config.yaml
n_head: 28
head_dim: 32
d_mlp: 2368
rope_fraction: 1.0
init_std_up: 0.0159
lr: 0.00033
beta1: 0.95
dataset: "wikipedia_en"
Each number is 128 + 32 x the weight over its row's rms, rounded and kept within 0 to 255. Layers, rows and columns count from 0. The size above them is the row's rms in percent of the matrix's.

# layer 6 MLP gate, 2368x896, rms 0.0217, rows 2358-2367, columns 128-191
size [104  93 102  99  99 104  94  99 104  99]
[[110  91  89 139 131 159 179  87  96 176 149 111 123 168 129 124 179 101 115 174 132 132 125  72 117  75 158 150 107 111  92  89 130 141 106 142 163 153 154 139 172 109 151  89 162 142  91  89 128 109 109 123 183 149  89 127 128 151 130 139 180 145  53 149]
 [129 119 104 168 103 121 114 112 166 184 129 144 116  69 167 174 142 118 192 151 169 111 145 111 136 159 138 162 120  97 145 188 112  88 172 132 159  96 158 134 162 113  98 148 143 152 131 184  87 138 137 166  97 152 137 141 117 203  95 141 143 162 128 151]
 [112 126 149 143 178 136  74 163  70 178 126 141  98 131  85 176 121 107  85 141  64 100 123 136 105 177  92 150  51 124 145 157  94 102 135 127 118 198 181 131 131 116 118 124  73 156 178 154 124 117 111 136 100 160  62 119 117 121 176 170 108 111 100 137]
 [ 92 107 131 127 113 110 101 154 166 143 113 160 117  68 190 177 163 129 128 116 153 169 161 150  81 113 120 191 120 146 129 107 158 159 118 169 122 143 132 136 119 144  86 129 121 116 139  86  97  52 144 128 146 120 120 139  71 160 185 118 139 138  87  84]
 [152  87 157 158 120 124  53  85 162 129 153 100 133 139  99  68 111 146  51 112  81  88  95 184 142 102 205 123 105  83 172  71 109 130 143 101 171 116 109 168 140  55 115 119  96 135 134 132  97 130 127 151  92 132  93 114  96 114 129 134 161 137 118 123]
 [ 90  80 148 137 167 163  84 103 123 154  88 147 145 139  92 113 159 128 155 155 116 172  64 159 104 105 127 117 113 121 127 122 158 135 178 141 117 193 118 167 146 172 145 142 146 156 197 174  63 159 132 157 152 107 169 171 119 131 141 146 165 123 165  78]
 [ 82 154 106  80  82 144 118 154  68 130 133 167 114 130 119 102 117  75 160 108  88 109 156 156 150 102 141 164 127 144 103 182 139  99 104 140 161 137 173 145 197 152  88 162 170  88 129 166 137 135 101 106 123  70 146 168  99 103 125  87 135 154 108 164]
 [ 82 146 100 164 136 105 126 145 110 153 122 142 138 162 127 120 144 114 151 144  77 111 142 142 141 142 155 101 134 143 150 167 128 195  81 177  89 104 134  95 117 132 113 124 162 196  57 132 116 160 165  88 111 141  94 120 126  92 159 179  98 139 117 118]
 [138  75  93 118 149  78 112  84 119 157 132 109 134  95 157 180 129 135  61 160 187 115  63 125 168 121  89  95  97  99  83 119 130 136 146 121 138 138 149 127 107  95 146 123  92 127 131 143 172 137 133 113 175 144 117  94 110  38  57 141 161 106 160  39]
 [102 140  95 132 110 138  67 117 119 112 135 198  75 159 120 164 104  87 137 170 120 164 130 135 114  91 126 135 136 124  98  58 113 155 163 144 124 169 164  94 152 149 155  74 144 114 118 149 101 119 128 159 115 101 104 165  83  93  85 140 136 181 137 110]]
# layer 6 MLP up, 2368x896, rms 0.0209, rows 2358-2367, columns 128-191
size [101  95  99 102  97 103  94  96 100  99]
[[ 77 120  87 168  82  82 153 121 114 119 129 127 138 177 100 118  57 128 167 115 137 146 106 141 127 117 155  79 146 147 142 143 137 127 111  71 106 131 133 143 145  82  15 171  95 162 120 149 149 146 201 125  81 147  50 126 115 101 129 165  87 206 123 114]
 [114  87 154 161 124 151  91 160 174 145 151 186 118 156 174 144 127 123 157 151 114 141 136 135 129 137 166 118 178 153 114 106  87  98 154  61 169  80 117 122 131 155 117 139 203 140 177 164  50 176 178 126 132  99 117 129 124 127 118 136 148 110 177 139]
 [148 115 189 153  63 154  86 139  98 150 203 122 114  57  96  98 113 151 149 151 158 133 103 145 158 107 113 106 169 127 106 151 135 115 149 103 144 129  67 128 116 162 108 158 166 169 179 118 138 184 150  82 151 129 167 175 183 150 156 161 147 124 102  87]
 [123 116 109 131 155  87 114 136 173 189 137 146 129 162 145 136  95 116 141  87 124  69  99 137  72  79 160 134 131 157 147 108 123 144 128 138  37 108 117 171 104 125  79 156 107 143 127  92 139 129 146 169 166 166 151 117 136  74 118 121 151  94 148 135]
 [ 78  85  86 129 163  74 111 183 139  92 157 164  86 127 167 156  78 149 147 133 148 149 100  93  87 128  94 161 134 145 131 123 164 136 117 172 105 139  94 111 168 170 109 121 113 147 135 111 137 126 146 101 113 137 106 188 143 102 116 117  89 120  82 135]
 [116 151  87 116 151 120 133 154 141 103  91 194 156 177 144 132 121 174 106 122 131 156 122 123 178 195 129 153  97 111  91 127 166 133 124 156 123 141 155 111 141 154 146  77 128 122 150 115  88 112 178 131 211  96 154 153 106 159  90 196 176 100 112 112]
 [103 138  81 118 131 173  87 106 154 146 139 134 154 180 132 141 107 146  87 170  79 126 118 170 134 143 116  97 159 161 134  91  97 151 169 143  65 175 124 185 103 115 147 157 119 115  85 111  93 152  82 153 164 146  61  81 184 132 104 185 121  60 142 103]
 [130 149 114 117 159 108 135  93 135  52 136 120 162  93  78 160 142  89  62  88 156 129 147 178  57  73 132  97 149 103 109 127 146 195 129 139 106  68 136  83 140 116 222 115 176 112 144 133 104 103 169 175 131 115 102 115 173 112 127  99 142 153 151 199]
 [182 126 132  82 123 110 116 145 157 136 111  75 150  93  71  92  95 133 128 122 105 125 157 176 130 174 117 162 144 148 168 129 165 187 170 140 177 122 176 101 177 162 125 140  48 158 111  97 140  85 153 142 121 116  89 146 130 144 155 132 186 170 136 153]
 [133 144 125 166 165 109 112  98 104 112 140  97 180 161 144 118 119 124 136 110 106 157 103 132 222 152 128 181 142  87  60 123  76 138 119 165 167  70 131 116 126 110  97 124 120 130 145 121  56 118 113 186 124 135  57  59  69 104 172 111  47 111 134 178]]
# layer 6 MLP down (transposed), 2368x896, rms 0.017, rows 2358-2367, columns 128-191
size [104  98 102 101 100 105  95  94 102 101]
[[167 120 149 112  93 133 144 127 169 140  77 117 149 152 158 123 168 133 102 107 110 128 104 106 119 126 174 184 125 108 131 127 120 156 120 125 138  78 127 117 137 133 154 119 114  88 139 153 123 186 198 159 129  98  83 155 144 111 140 180  85  97  84 179]
 [ 89 113 195 143 128 137  91 154  84 174 127 138 149 180 149  84 142 115 121  84  96 155  67 118 173 176 110 184 111 128 182  87 137 118 181 122 103 141 137 148 156 137  73 139 152 153 125 171 101 175 125 118 168 150 133 116 121  92 130 162 129 114 109 106]
 [121 118 113  95 149  95 172 108 153 125 195 166 137 113  91 117 125 211 156 140 125 104 108 115 108 169 125 123 155 100 164  94 101 145 180  94 123 138 170 110 147 142 121 133 132 123 200 125 127 143 112 141  98 130 117 122  62 107 128 114 173 104 161  71]
 [ 83 169 100 124 136 150 133 199 151 213 136  77 152  95 130 138  70 139 187 147  87 100 165 145 150 201 154 127 145  98 171  94 169 171 116 120 121  80 209 126 223 104  98 131 138 122 181 137 114  76 145 140 139  99  85  45 131 128 160 129  99 101 153 130]
 [118 128 154  70 141 157 154 169 168 157 117 138 164 121 160 113 131  77  98  83 103  74 123 138 150 128 130  95 167 111 172 109 130  71  82 162 147  98 114 128 129  92 126 140 126 139 157 111 154 122 127 155 125 135 101  66 125 144 122 100  70 153 115 136]
 [ 90 173  98 140 157 198 182 125  99 167 112 160  94 139 133 143 103 151 115 153  71 135 156 163 154 112 154 149 143  99 126  93 136 170 141 189 115 164 148 136 135 126 158 104 132 136 121 125 141 147 151 131 131 117 117 102 109 104 127 132  85  94 149 101]
 [113 137 130 194 155 160 114 141 149 133  84 129 148  92 117 130 107 168 173 149 100 114  84 123 153 145 146 163 135 139 186 164  93 126 124  90 114 123 152 171  82 148 125  55 151 128 124 138  69 107  84 146 152 185 147  94  90 129 162 121 166 142 131  82]
 [109 124 147  84  75  90 140 146  96  79 126 146 151 143 159 159 163 202 197 221 196 161 154 156 137 144 136 120 157 111 107 146 149 132 152  93  80 178 171 157 124 142 135 110 127 186 143 145  83 129 131 144 138 102 140  95 102 145  80 132 125 136 118 109]
 [117 176 116 130 125  99  88 106  97 119  85  84 153 115  93 171 136  77 115 110 177  87 186 120 101 103 112 164 115 123 151 116 168  90 168 121 106  79 148 128 115 161 145 138  75 188 123  94 195 154 106 132 118  87 135 124 144 121 129 156 105 154 118 115]
 [156 132 103 139 164 120 174  88 135  68 136 107 161  59 187 148 157 171  89 136 182 153  48 107 164 112 154 102 193 155 104 141 124  88 146 142 160  62 106  79 169 141 124 101 126 104  98  96 131  96 111 107  78 121 188 119 124 116 141 134 144  56 152  97]]